config.yaml
num_hidden_layers: 8
hidden_size: 512
num_attention_heads: 8
num_key_value_heads: 8
head_dim: 64
intermediate_size: 1024
vocab_size: 8192
hidden_act: "swiglu"
norm: "layernorm"
norm_place: "pre"
norm_eps: 1e-05
positions: "learned"
qk_norm: false
attn_scale: 0.125
bias: "none"
tie_word_embeddings: false
parallel_block: false
init: "normal"
init_std_qkv: 0.0246
init_std_o: 0.00614
init_std_up: 0.0246
init_std_down: 0.00614
optimizer: "adam_atan2"
learning_rate: 0.000543
beta1: 0.9
beta2: 0.99
weight_decay: 0.24
lr_head: 0.00517
max_grad_norm: 2.0
warmup_steps: 390
schedule: "wsd"
decay_fraction: 0.668
decay_shape: "linear"
final_lr_fraction: 0.05
batch_tokens: 65536
max_seq_len: 1024
doc_mask: true
train_tokens: 834500000
max_steps: 12734
dataset: "wikipedia_en"
Each number is 500 + 50 x the weight over its row's rms, rounded and kept within 0 to 999. Layers, rows and columns count from 0. Numbers have three digits each. The size before them is the row's rms in percent of the matrix's.

# layer 4 MLP up, 1024x512, rms 0.0436, rows 918-951, columns 384-447
093:449460451495466547531490504523457472484503551509539504495433468441489499404485461598510524514651513423505567490514411501479522524446462443441471539433477478445504499622541454456482524422520520
098:478474433400513507528496481445382604493527515422466597516522488486540446459524563551489438524516452552487443491513487495458458519632564437556531507572507504507448558443526455537557518519480469
102:527519524530528537554528505540496455503515481539487533577469488457499648418431485610555537370475589420348516458440543517461446462497484624489598530608473486522451426474608536344462505439509465
096:512480472628564473494484491531436438578502554427495561549575492440529428443566457605529529571580481528481442558561452620532388501537572401531502497478567546473457554488508484570569575487529619
101:449620609618521525405525471515513513451520465518481389414578473510523367452545449570613531547459518606532504556491473630425449607412505508481574468474511494572497546484429478499484466476510463
103:505472527589560516468518454533519481447457596567466487429379497524514527510517488536527403560425497410497525456541531446483470500506455470464549525476518399460500448479499500510369468467430385
096:488509469520540546488548561524513459507528540504515426475616490554494535536517439508478432443461505549507507577499559407487414476511541531511479468417515532555527472478548474481497509472547588
100:497529506503494514457524533482513498500535451388473495503480559441562418441567471433535506539512507572392521517593572566525452473436419460466519570628493429444536460493492474523437507583511577
100:507489525541540526378485451507479438476533560389467450471536426481433519522469534461451397508534563501535438563359493456482435514503510642473492478515504499467498515472527503455487423541508581
105:482447482458482478454499466465528564515599484554531444463533458438430429535448444588596498478462447507545508475505537496520508556526511494523476518449496477498544532552475525398528483441515582
099:513513566513565449569479489531504466488486541556509533537499517439489463510486492487562495467499470611586501453521458474509430478532540493556523481505455493435503404466471579661451473406527479
103:464519518512594538405515496519537502486412537565524483512494546451509419623506544504492473475465515537489577523431516519467411479447489480377408510533490549525512469468485573486477450502529563
101:537410455529462524448497528502504552474562558534534359425406499606405598574552502567493587453518555531537385459402610405502470422468515535478499472473538555526482441550474542442558460529484491
098:503472425503421526398509594551498512460583510524468455550478439532475477497451408481501489409545479471486579450522603494469516514482430508547573566494483439503509476512503527494550521433599445
101:488508444450487511508508480552506458471541517537542603457477614463534468576431459558497498542453518541550427560502549592551484565449487522544506535511473521568470518497495455533489525527500531
097:455499523512425462454572403503459538523544489590529470538531425593518507513509461432521464528485531605496514456527510462439464543531569489418531472539495492436483478447523479516458476515504495
103:506467470441548496429513518530451509603569470431485454543460495497423557504467418513500523435407644518479464467486468614527552505462560518507482552514573386473447452545598518490485494439425561
100:507493599472488622472525470476494461486573455417506444476529509586537441417494459429529419510450557446540420510588399529446508485521559583349500507489450475607520465485502501483467506502526468
099:512573524402538486500499456587583438505550567439501565535428492492460384543528502455559490529487455540473543490497479493481536459499418451486426471487503494352517454579408575497454443521595554
097:541559502507514488429499500454570500451488604502524502510572576439482475486555496502462447576523467553502473622518522470419594468579496503481509524497539501419573517444410451495459469467560520
099:537479438515556560541490521489451306526518522441572484584482467492477640536452473493481479517485478483501633520567424494464478567454456470482529482457467448442529429490475474509523509485521549
103:505536477481547433490517483473416512380472413499501599524513412518427518540541496491510542360536537468497614525544506502507459467535474463399570445473491428518534434475500437452460549517444570
102:521539470522486481499531558466549478619541493462489419429520421486469543524566472592425543490625598516500495489585473481531370544538590539558526487457533421477461513464519563593485464381538508
099:492462505414437416494504457472530488619525515463428616512471584467464467484489576467533499523472510451469509523507453508425438510638620500460518569586570434447512590493497426505541537557523511
100:558534435559512398573527479543521516514507439416605435494529501521525469468534414433600495473531547477515461517553457534510407416597546481509585452503492437551545484508507526488440386575422527
107:488612477463498460510471504505517592457472470527419544510415561517409524511460508491441443432517538490554547487431510480537520543536416473556506426501501437540552543573453540549500549593500520
100:524560463515489454425476547554528495492515589469545547566439474569410463458475551433504466541528468529502468518432523577506450525456406448535541464410483471463538482393566537529469505541485392
097:479491408531449532470492546433465529541355485382489536459410544486477437487509537503572533460461547464542497545487569420508468450568505423498520494495518417454479494481468459515527498499441484
099:491484571510472525552493503469456477501464416558499596433477533548518372481466473536550412530476484489512471428552581543502504465520459459541501442474466501491504399542476431521520549452599542
098:488474474500470452551495517588475582411485526531513521458505580514511543474497489479568512499603411423500428506440489540448438505498497421454519500545480544495501497528453420508612455559502530
103:521356424444580598546472365560497572513411465444476455459573595493559550565465493510456525540523478520460427524508518571548493578546479444590511515527502617526481461575418457551607537508464500
096:585571555520491519489492570529497486616473615556562367456419517488501587526439331471599435465490527542507501566502489530449540504524511409560506486550523495514523554552436513592483489540462569
103:484457490443533513437471462490487549503541526553517469496564504531491435553532459489512519426523588469480510568438512442458462598507467598359427499477473540562561494480459523539483507552406418
097:509537521532454465424521529507477425522467487561460456569566479496539522565407606456455495503495493434566512554456452515421519504476513464449444533483446430463510496497431505480602446571559449
# layer 4 MLP down (transposed), 1024x512, rms 0.0412, rows 918-950, columns 384-447
096:533502528491394515476522517536465585551563502447554486523544486601528475512463451482467477477457553480472417497531490531555591430530534536520476513602517604551504591445536486480499406505505520
099:479477488481528434565575548508489437571487480496496477509523560454523506491516546447471439512476508492477583427493504572513456468467479546572504484505478534559508592556497423489567581550552473
101:502464491534484521463351407523523590444553544594481540539588456480482503465547525494547544553508492532420504491537564421427570513533551473491481540494387457431482540467415431467502413530509514
100:481407498445526549507543476375589476548453489563456407406472479522489488530516503430540425548486402525595507495519540443484547450415482492556530477438478471454487456485466482470527555564453617
103:609579573545545537468446461525438486578507533541570446496434480468421570497507499542502534552487584446518525467493559453547431511615542533540576440410512518486488468434528444563508494552475459
107:408549532502499407487536515490471531635550453441546494549572475504546546499574383539453467466538454545609501451536507514491542490461564512448536410461431535416493451552511489476515583579549515
096:482514496537525416557457502498493376517506502493441541513496542533505448467484536473579544612510366479484489560543521495519574541456550480545578533545541600518491432485494471579570569559466582
099:510441432558440479518521508513542502533553506458481531539523503540486499515618493496444469437532500496510544522441433547489479551515505491521508522547479561629487544556551607475579508518584418
102:440502320531551514535504437520554488473530469543607533475529489520492519459499476541415469534511483485526460504474470451589460512522464450472523457507461566526495482549463474552486497535438518
106:565570476543576440525381520422512439487551463496471505576363519540553485530534505498401438500399456501560536508517408427523503492539543533485506461487603525571481514496612446505543510455420448
102:522513537531520487460600480450512602496437491469529560457538467543531484378545492539500516496445445508474594581463427469586450580532388457448487542538460452482522553544507477562448398504433429
101:458424498473542499515653438509475545477459618533443513528441542509600441530485508436449525501448420465521461495373447458478526602435422593457480618541624369445481564506575510514533546449453557
102:484534505475600448605496457482525420531467503450524511541557602413412558584505403530526404495471522542525496534533463568453580529528504525403610475512464525497486594534512492527578510489502462
099:483529503634526395529526516396527557464551418508511449457459494535518566498466542627548481505567511549468507503511518512470444475488531521537537602500378528498517565501488521496535471629585436
101:490532473488476485429454508525549485413439533581447502513480483476471478529537546587518440472357502478463555583411434508522501524527476481451450505488476502541516555509502412518562556542507407
096:531448508562422503576531555488468413494614451525460452500530548484571424433475541514481514475503567421505494495548599496443471505504435572527489710480415459525504546473494541526561442556511459
104:516482434461542543491512538610480470490505458413469531551464570436414485495511509541563453553484368507519535465516532385562456571509453434418455444519545510546500535467475531437453471551507527
099:512503512504564533495565468487478493445483548522450551460463578454475445523456508535466603536576429445492518510452595391540507471540521451496476377464491435430490462490469398479528394560498497
097:530516533583553551441632567474496527412441520553503477535576511480477533416520535448565493480496615471527559442463495483557454553525524425478476504531487439436492484471521535518518485459497507
099:522557491538489549529513422528474494519540372511510528513408437489468505454517522510519484523405555528438475551524682506523492500494566504466626491550444562445522509542567468557537488567445434
099:503538527440504529488432542528587493453585477513456524417531533542439386504551463525473459515463458579470555507457601498547508499561533478515445468497481645465501483510468378448532472548522580
103:509484491553502553544534590445392474586488503502486551453522508584475483530555481507564491420565565457434404499462479511502410573547526502526459536511509441484480488442446432533523540485531519
104:567537475490559521483555398510597475457492494448427450509544472528473488525508587529485433461470411492507607442453465477420512497478509632552499535497566550444518575462506404557548490485463417
100:514396488543579509426641531532409481485466442576511625606463547499545516547522484534420430450468420518509476462410535548600443493483557489481571526518518474549467491449550465488553502555490501
099:468440403470445432475552548546480506533518532612520494498498484503528535470490576548515552405489567564457484516500426527494593534471524425450523517560532594581522454612476529495575478487538434
106:541518438523466487432546431459473465415602597502432566493599448494517534489540405514472589521551454479526488581473480452478523511417499501461485475481475591418524474510435516467485465531490553
099:549554540544487434492375545470432492570514551512525451528500473548524519537478506503561479503395532424498522445531467427532605504600521417505429449503488511447519436575580457580429540434394519
100:548547433528423537549607402535553554513530526458482582539490531615466578489533491513445479433490543528426456441513472481501380473486578482519553535484528554475513400394472516574515585493490542
099:495471486595505461462573522597435526429520503504533431578423502542521525488489399458548573515551535444419464484508538513496590378496534494497481510468538508491506464561534455490574515587461418
100:504481502560526555522519609478536513597446491522540470494403393466566421429507489519506502498443520506531538515571448489499527396420544550528453533572528559513470506480498577509559518549426473
104:437524552594557452499586491531377514468515426513513537599504590487444454497455417532435589498429493423509443551454541578578433524537521573478399477533544474549524452585505464582481524396506553
098:463425436509544501556506446476592531484474547557605554475611526425564452428502496513501466444529515434531504487497485519435479475485462469571481510491497505511501599516502526481474507423496555
103:558476597507536465497534541490667434496469469524545558501387491467454575472492462450512479452452517502585467596489419464518525512506486431490533487480566508479497590460548488482516392463523523
# layer 4 MLP gate, 1024x512, rms 0.0454, rows 919-951, columns 384-447
098:459538568549551521454508421512564518524435397425469549533552515399446526575432491569532490508435626425537426593507503536551476542564504581521530523434518535551500481528506475494551485511582537
103:453501467425482467473517508534517437541416579532501488516525518504400571481558591546551426576425579493471452480557516481484484493488627487459440540479539538453546468480462460435476505558465592
099:505503547517535478476534507449352526501525423447516442612371507489461559529533547548576543429456519590498489475533465544471480472556591476479568450450495456465547373488475369517467419521490438
108:445489499544563429429523467532534515584499506490510455441466456481544512484576481356576546440476557486491544484395517443491579449555515538542441471509497418468520498638619448485581398483586527
103:553532538482499471402551494412558551449531507540525446489493552531547548483544545450552465550446532476505437461496536460584580465537516546434474430514520373529515563544492460572468491508517491
093:474409540619503468490560455500469563474525582517528491570510506550485484415462433544565546433484555567508503496472484505587425519590514549566508548540541571517485509559510512538447470496520520
099:372433489593560441467540507529461575411487539577521610535515514604471473558571477538500454450557528526497485535495447545578465419461462490482475412535454547576449472500545514500493442547454473
096:580478481533571484490536466515469476447441532531531390468465649446534516440457543501457491568527510549492478570557509466536498413537543481461465504468404505470516483456508491431512489553537546
103:461503392441506388475534528560450491471536591463489451480507602433517565452566558461514559483520545479514594527496493466477512432557538404512509522505616505520546457422470497515537466643472519
102:438568497477461415539527561516606432505401508548499473453532554439633551521523524471481540507557580544617460535441563447420424378644487386574357479554480545570498435513460443468509488541508550
098:465499476482448507508549589477475470444390513460475503441581557487543545455481533532513449527469520487470507496514585546494476512649538495450413532524449446502482471578613419498493438592453574
106:388513539569538556418527491504579537565423454509504408554567460505505575613384460524526500510536461554576479383579459482457593398510489549553417428554475446503444542470455463486616499445460481
095:596512532449545447613538487399436430452519514516501516507515537533491539481570467469468425541604349530627545508513516547567521593493462469564466524583572495519429483507520440460446473467530433
100:491475431561481493553560470537568604478540489434462531591494519452339565451508612421583522485480505446388597570465441555546414522528471482551478372449483362475543427519440443440511522547496491
108:464404541437578605556590576483410488496552509428506503607456480452618529513514524505402504446443543546510503472529560447328471430522461567544447443459426458495528543573427478430561463526503474
103:584487581497452518469538411542447555498522488482510532617420513660538518573593456505438497447520537486509445561514519472525539488468524560571474513503375524540478545511446472463500476560494545
097:526451502570525445499531506435437560523558405497461547492514606573424461564477420468445454429478489522561474568550443526578470472604544443572533504490432586491470504478457479486545415517435461
098:407448445490588521507512456403415507452405558472502445467519556486557552483473523468599522520526470520512539453471441564427531462467488452495513494477484593498481544470547416515514576543434439
104:505443517439458490532570509509533464528437501463546471552499501470525512511404551404517515499500501446474520469505410475369555455451464469546512461495454443412523502539545521498519484566448421
091:477629480565545429444533597468469499475526456487422469520557456509467499460458525651505432499531559541495503547417547559493477525536505490411424505541510577453589504455531467508504430594538522
098:508577573563509536427546604529542519562419494558521392511477383381508519580515471537476509503422507527351398466442530520454504402529518575486492500556515579520455456550567530516534432558524485
104:518479576533503484482619476486548448515447524511564429505575488476500583595464550417427471520474477495577478516459539502386564487461450544415522541471479529523485474531522452508535453498412513
096:502454483485478514492524537519524592551451508489574470526511387533502526537515525490528622530556535462461462446456519422470474483475535593633425455493524574484514496528588423489561511467412475
095:544475558459525527471513481483530488511495485460488553516470547440505552565455566561494500448505446483433493450488439443509569417533571540472525505534496398564557507587490444426627414538446458
103:419490424397495478497530506523455470475570551495518495458472533372435544463458618448534542515578533452495545524484532479427496497508455426426523423459549442433495530505592451496552509491513577
104:547559554532515458518535473559526500525478531433473541484501584497486527583471423462382661492502560547513539476538464448535552419478614435524508409506502433521489426422593558445451491558537607
105:553471539490402521482568476390589473441466563513546540577557562532463451497538484504499517496576435494490518369532436545411494558490495435528603493522493530435483464461374485560403513477492532
095:527468534536498507487540439584544510506534509524515563480525438460437582534493478498448546425584553515486564495481497482520523466459554572385540510438473543461532506526542459473509465545522533
103:480513508509510417458541617456463566538543546408547565502463466512552449543509537507407627499455491495531420538480423585484439497558510483549511458505513564438564503473466503453487483568401573
103:476514490480499413522548412630490501392468564419494413473549597445449585429404459415495496523450471573481495523415573581404606488534534366582452518460399476513515501463476467530521533409496551
094:531506487580429467525532543560449487459491476513544443515489480549346488557588464492527535535451531472505549493492504480501616489462539528566470496483560427411449481471447489499381509529508477
098:499556486469558537447550445472510518516401484495459533549467487505466553513504577566482593489474496472361438517635501481472484653504404509499510508480586571484505603441541503444440439478488479
096:505492516584489468496543417506534460512429579511563493449525418487473438537500496495572568497512456529444552452522495502490493530564485410535491438465573555515495535480578579524506483428492531